Part of a small language model's weights.
Training: a variant of Muon for these matrices, 198M tokens.
Each number is 500 + 40 x the weight over its row's rms, rounded and kept within 0 to 999. Layers, rows and columns count from 0. Numbers have three digits each. The size before them is the row's rms in percent of the matrix's.

# down: layer 4 MLP down (transposed), 768x192, rms 0.0467, rows 563-622, columns 144-191
# up: layer 4 MLP up, 768x192, rms 0.078, rows 564-623, columns 144-191
down563 111:514490562526497459568591559561450481519560518463474549541559508512531490567472482471527496553507498513468460591510528528537458521460538514457500
up564 106:438480483535488544493575516584549523533466517504541508474562481463449455492512515486462506504558521545440501516460549506532512536470479551556462
down564 112:434469518477505496468483464502399510534555476486477514566487427484509451498497579472576469568534504512481456506468520577541550511546509521579487
up565 102:436467456524526573497519540503534539499477496478475472531454421452453456490469456534520464503612494461500541493496504513562493553488523538494421
down565 101:443578562494488478461525465503486465488442489508447534488522529495594509464464469519465520463524540531487435528438570457498526441497519455555462
up566 096:544532504503542528504513562552531546421508498482524465408508504486468413489409538445519523397449487509560547495530532519469515504489518507503480
down566 095:465514523586462486415522552526543492583454416528429497540572457497537536517564452508459537523593513535436567535528528452450453506528545522476477
up567 104:489530465479484577525461509545585454499414487477503489568484513463523534491493475491515542465538505497496503413507484468545452560515554498458510
down567 109:528474504502535435475526442495413554495542462532542525527472587525489497551545480547455465467459525464478520508507460515502462523553538475490547
up568 103:387525472475438453521512462492483436455556463454503511506524439448555511613482413420487472533543454531506464575483586553570478533545493504492475
down568 103:502513480520501558462466460456462543526517465503542495447548536569499527451510542524478458483560522536527555466547468398503411475485407418479481
up569 097:458544525481467491468446480416515548455524501513420505486526442448480433531483508487466532411564534504515501514498528423525449494538476535462514
down569 098:520522487493524513489487494545590514452448444532463476561509446557587513480496463483534473492510491508527480461421511513542499517534516485503442
up570 094:521400510544494481527550540535532522463528555537552500538523449507538509472502543506465443445537520461481508547485509517478534563435453441518487
down570 099:469543515566479505412529498468488442490496485520514491464530514511487559486431546562573609584502559472469565480492501439462507467473516546535512
up571 096:513413431454511494508421520455555552497516501512523527528523530426535446429534470523527465569511475473430524472412534537525476585491516448485484
down571 092:486550480514533499496440500489524569530483495434494472492523585497447559507524477423481414598503482500567494551501451558469541429549531591536538
up572 092:471559490456529560460517500409542544469542506469463486481576534504456467502497481489404439464533493476494519568466460500535581566529526547450486
down572 095:449462493474464509473521498576506443516426516560547464502509550538501443539597504464484453490474484468533563428575466459521481464472503511428518
up573 097:469534489455445559535556515486552616525523584440448505482523544529495518522451456580551458517497512443398497523553501486462488549454533476495487
down573 103:566555486545478468485485546532499482538546465499512475536470545528590468472408459472481463560445525499497451474465465540509514526452497522502539
up574 098:456529566515471493495506516515456476549496499457496546518485464461430559438521532541466434411474489490497489531447554510524477573501464560503475
down574 101:545535446573458498492535524468493499439555481587575450523503507537440581504485513444441462597486427493532503460506559534504505441566518486544499
up575 102:480509505558467472563476484476535487439537462465511480498492479525555447447513500482418471484408468452455491413497513535494573478544460461496542
down575 102:527450500423469520488427513544528480475455495516440444522424412541515588486419482550559491487528546473437496517519468477491545446441519510587514
up576 108:540485536511538429500558551504480527453494451467579426532468494453537485577472452446480526489548505565457539544489470454545493512557532473455459
down576 102:496569460547499582499478494555439507485464519469555509461548465451504447474555452528476494500440534511587561497524434477513506532445463454576491
up577 100:522592495501493496476549561470460533505502484558550483512523476484567428537547490513471466463486473529455515510474493547501442495550558516400482
down577 106:488514406480468507556541459465473485524511516527401494495506481606528500444590546462487497484501568494486496491505511411505485545520512486460486
up578 098:493524427521505435490474502488505552513458515470460581422531493472504494519557471499453434425478492493462485486553472500549585539524477494533475
down578 094:547504550453505559513505436511457489521531446500514476501519541584486463459462507523539556470597572505508588494448493533517423535522532473559479
up579 090:538493465478507485437558433460451525549496424425565521491546518457518441453490554534535479528523503498474405565522565546354500494508554475512550
down579 096:490433497458527514549465468462528504481573490517477576508486507472574480534534492506472490471437518516482553542520543515474454496542558421517510
up580 103:518529500523536494502541415487491548515432510528492469465514497493490467509504543549586490483449473537420529452518484491520497510518417526566550
down580 103:550427521463502577521484518539535453606492531501491516599523508510501553475501469502440482485467592524490502558554504519478474489424496545447458
up581 098:557495482512454468511519499517524464578551479427483501448525567517512498509482521525393553476526480453431486541458465478451497562506450501495605
down581 100:519519454439505508503527531476498486438475521608496556533453441519439489509530545619491496478547491486548560505504559495444498462513503485491441
up582 101:514518426487503558459523500523472480468500517523487445527408518525437522395462529507544571476579538507468508508452519449496549460493559557414515
down582 110:444466534500493457415470473528479529543477531502498481483516543511536505521459497499524457501455556533496458467561495524528533506544508480492525
up583 108:495507471462505508500538538506525520526600571464443482454508540485465512565398516480510497485494561479515518509534503436541507435413431531482481
down583 094:512488468540556551479462455515475509527549514429467485531442525521502455519472452491570553506496488537577478511463473521518473537540563487542508
up584 098:495494556454497468513543474508493471581491472528466524464486484545565445508477474443545398512578518463496497446470469478522524512503502491486490
down584 099:578504488485445540554444486479500506519540505561509429503444519538495461483488490504432535439469499503494447454549473462528547517483610445475532
up585 116:432470540503502494478541488487530531558455526423407521561554502428476488437535503487475593504553413475508480537518521509486471482504495492487464
down585 126:566515507501554497510490463472528494514543506450529506489495469473507461461582571423487465483516520525545483499477430482462517468439485514537495
up586 101:435437521532443524526531528553530483464389544535460459488494495522470540463475549471538493457492562517496617460494521512504454508524554451499550
down586 090:422491488506506522518537520516527584548479471436526497434451504495446504505427530433512519509528444508514531530553413477459465480474525510427555
up587 099:448499459533560457501471536479469533456545432519514482432552396493523549424524504418538509586576500493553413470588504455508457474500480444500526
down587 104:512534533527474556541498458504492459536524560503451490519497482524400465533505436511439494485574518409411555478519560529605577505488453543480475
up588 111:490519548446467516548504507575519505488435462491565412532476478467652477502491541462463459449479499392487570530460496521453519523485512567533493
down588 114:529466492529513475498525553500520486499506553467527493517495558483503435502466514474520473484435458474437572449483509497523506473506575529505528
up589 107:561472522449500530504529471478558496519411527493468470492548487526442517500458583470486519527452537460502479491500546517466460507521475480488426
down589 107:496443470487500473576580583487567464549492511498379479490534491499502470531507485452482506470556464504521506573512535485515510503485455454407479
up590 098:460507458469518517517499515522531532595460534515474505466519547497547442544485576554563490477480495495497482562481487523522551414503528497498494
down590 096:487580508584505394475534549524514504621497450418504457444489456500433534468494472576552447466522514523497513566490558515543505507537519447515537
up591 105:543484472407478477479538580511459469457494458519509525535537485512492498514458485501510452460492572525477552444489398590473519453507504522501492
down591 112:502457475492477560478497547545496533520572467510562489552467562496534477495482485468494541526511499528569532429542449437536461521443524525424508
up592 107:514560509555531498558508478508543482509540485553436444503565480477469502537508450417568505411456431478511438555511454536493508522434488473498478
down592 103:499450557493473476505535513530511453470479517469485479544508433528548508520533505531479635528501529564539472586516534514499513486494598501554494
up593 099:484481515461487516529470459504481503507492508481493581463491501541493464445486410434517433470524533536495505492528463535456509520483486498511483
down593 099:470549529500396508466521448497475535506566542482455553469475487523520590446489603510428496510433510502513491459497553595460505519524388474479455
up594 104:492518415523509494491500567519462516484517536412488520451534539522466523442546567481588545479491462512478480463495548492492451520481567536513503
down594 094:489514478507458508511519492586484462489548504533476517456463523479485523546481468484466555476500462476471523490510434416527477475569493503521488
up595 100:448460508506530482498515500517496497406493428508524524501534537516456489512478453560490481479483462505501494497592495482501478465510510449499471
down595 110:555560588564527364496441489515482473526488466497492540486512547572492627519565553484465502483547506512446471558464581519481455397498503493477501
up596 094:462580521468527459493451511522521509521453491471555430436457489461532571514451522527492541500494518498485524420528430517534467524554563461426486
down596 094:544478522549520557474658487460486496500529498484503452500531463524545465421541423507534470563529570548399515503481527523525495520496492482532527
up597 095:459492439481525467474532436491501517469535466454477475482481499450544480544535398563402487543515535478505565534516465500490552447423565551486478
down597 094:499488491534527454473517466509476522513482578444457538578420464506478515514554489471524486465548561496571441489437480542538516476487457566482470
up598 096:536542455473543539537478468468494527525564490483457478490471519518574487596496540506518497424416473556496595503513505425508551471571474548456502
down598 093:496538600472512493476440550524387495527516472492502443502498465471506480532506506467524480439497517451491482385502501434424533494487453530481493
up599 092:481427531522506468542565438416479507439492491537462480533534581429571469457498500443553480433514560534460547524526517528475438517474504499496449
down599 094:536497477513429548493550539532556504587566534637591452533475513462485532542449521558508466518492556466505538510521535469448556382524533556459585
up600 096:498528549537585479499529520453498556467485511548479502574535554500484553524536488450495513443464541484537558597553452516414495509518470448446513
down600 087:452518476491445558506487543508491505496569444497509425483527459537490594501554534442522493459515488478536527489472488523568490466517469428508473
up601 101:521488500479543483471517498457568520494501542409481510437455499524572468532476480475532590506507525480522559487473469527442518513526480548491517
down601 104:568482562490491496498525495453533527531540523489481497532523443471462524505413499463506524587474473547529551453513525513507524430542525497504516
up602 106:409517492442524561575443452513509502437477472525494478440554558474505451486561466519528555421513503432537518493563439390483538480467548530568500
down602 100:586543518530524473513475497543448464565521554492512510515513487500517533454538541494429451551556526497419441515481563526577460502505474590484483
up603 096:430467538524448568493472466524503520529491503449526500430542501488508472507515467473488566488424474469479517510457521538523497498460521476503463
down603 092:458527564539499511487453495467546566587534460429471460477502468569546570522507613532528530476482476467527451420538516497506494489532545529569484
up604 106:517444516452539457528509576555596556477492536482479493499483435414472462480398535479476498498525491488472515532523478497478498540463541521465497
down604 101:492567465503520487511540465462535515584537483454426493479462475563437527499493518537479548417482493441515510516517547459464505466539461482528473
up605 096:477483498499509513550508517529494537491503460524560450539531548488541521522419510479507478557498524518453470539512403497515534473501517564444461
down605 091:554468509533552464457537522452507497591456514514443480427538502510484513456483511453477494483475545639503548587430539468439500518548524497586591
up606 099:547530413546552462582502525507492466422379525507526517447496483571441424478543493497429467489507461477515437501506503477470460532538455507510436
down606 104:508465477543505464550450447456541462486573535554598487481451408524545512454515487457590459529511455448444542559539489480599472473457516449549455
up607 096:515478482483444552574465492493485456417490564452495462402536501498471542473536517425533516449464437490521538458509497542519562501472485528504457
down607 095:475462517545450481492558476533445494587450414500511524613509540443489497478417439441514519521479527503485468446519497503468501467496450473500528
up608 096:539460501552396497554452535502507469481533531457464557380538485469470473437550500474495519548548537480481484510562530427508496505488536546508541
down608 094:538509479511524527518516534450471478466446525517474543480491491492514484541436434483548469455491438445534476497512469510489525471449462499501451
up609 099:443477506513421474535480515557521485513530488550491378506590531536451445559492490579513499497444465571399505539442409484535548530482527578547507
down609 096:468414511470535436512440538510510526531470471479508498509543494441487464457493517505495518535410583436552497428532530531521561552502548486471611
up610 103:401480541540493484493522548512513554536495487485507508515417448445527539468570440531521546549464520529509536554443476478457473568505528507470489
down610 100:553495575599460509435509487496436475517523499466515481447460457468491483571462454551487519485554463448434541426427469534536612535548543529489503
up611 105:497500500478610524515565576449465542577465540472582522530507453510481504434593474524438502436365510482519530508501466524459458509464495535463497
down611 121:503494482538493521557518483503432443522513530503457518540611487506468546453505465619426496495423563487496436524517501499462476523464468487482529
up612 097:472470486471457409488457525395487569465566575544504533477575500470465532494535477478577526504443504476433572518551525479450543530486435524500488
down612 098:470524401508472501405439466456463436563491559515525500541491518463492494535477543513502494513557481449547475464480472427513472494618408468596548
up613 098:456568564469583516463508525516475460461435517495436470523453527480505484494547506500469510473464503536452533505513585531530501496568493529459518
down613 094:502387473497580439558534522467462501545511493541529511455543553507483490502509524544566495523514574545627480554473445484441492455412484506586512
up614 103:506586534538493525513468505542540484501511517454498474490532444477546468482484528417420502467487470514592482460462518487467577412477464580416556
down614 110:525468460466498488535487447491492478543465578546551467499500523498450493481530523563459435552534519520441551559527452493467508561596531524569464
up615 098:504550500466515519513525470435492552445495540525562432535589534544436495489462495564546486484477598537510518504536419463456460523470451560482519
down615 098:473478568499556494483428482444491477518514454540454536534483441458537528499552552509480455532513453522401528505537582551562551558537466479463524
up616 098:538496438408484452536552512433497533544441509483520480452543514477539519534470407461491480496607472447503530511476534517469548447467532518548493
down616 094:549493446482519552476412454543497517499438482500444525448439449505550529487564514548561451538528501449534468592501496448633519536466427545485551
up617 107:466496446466459505439498524491501479500406472452503489489472544470486467490504516523462446535545525518484517467463460526528548541499502586495496
down617 112:606491499480444459544481500482535514511518531480530438504533464491501471536621499480423524520519556509451506435470540521555488449484593445472493
up618 101:513488547461556523518511522531549470541504511466531504519527526612535543538484482547538554497484628594461508543457443473475489484484484543407446
down618 102:496518425494516564544563504537494584480454483452505504434530481494472449483475531521556460532490501481478553454554402590555475572520504471501561
up619 096:494544470447452511488564541458538499486470484469481473400504410449537526536540483459443499494575518523560473495559501465482553454498507484555491
down619 103:551512549503526581441480459500467469482499523416493541542541470535550471440452492475465452415491473520488406505544547526566507489451459442480446
up620 101:448492538534489513493524452556477560465508525524461539435472468495489532536499582521479593539484493510471446543472543449440449562452508466433496
down620 098:537507505517495553500521495448474460467494496513556464411559425457500534498585455504501508490545479482571442513466484536482481525477489508419491
up621 096:542476405552453485459495491591517500512500468496497434442495566462548507527482499512514506497504521407471529497520478438531492418541495509469566
down621 098:580451485443586449527527429499482466524525429509501521482454422556466473531502445531455529458531535532581553496470484487584560536475512494472533
up622 099:495515512526506450492579514562553502524540446487513438467478595512499506504480568430476487502530495507513536442518546529480394464520468513508469
down622 103:483542514510509511463428541424469547436506492507405557512520465495442448618487457523512493572529592456558425508476429486458500481538511496535455
up623 093:497493521549496496472536550472535441493498485442541460455537478563551565488523448481495471473458530483542504549468511434537479528484471539579472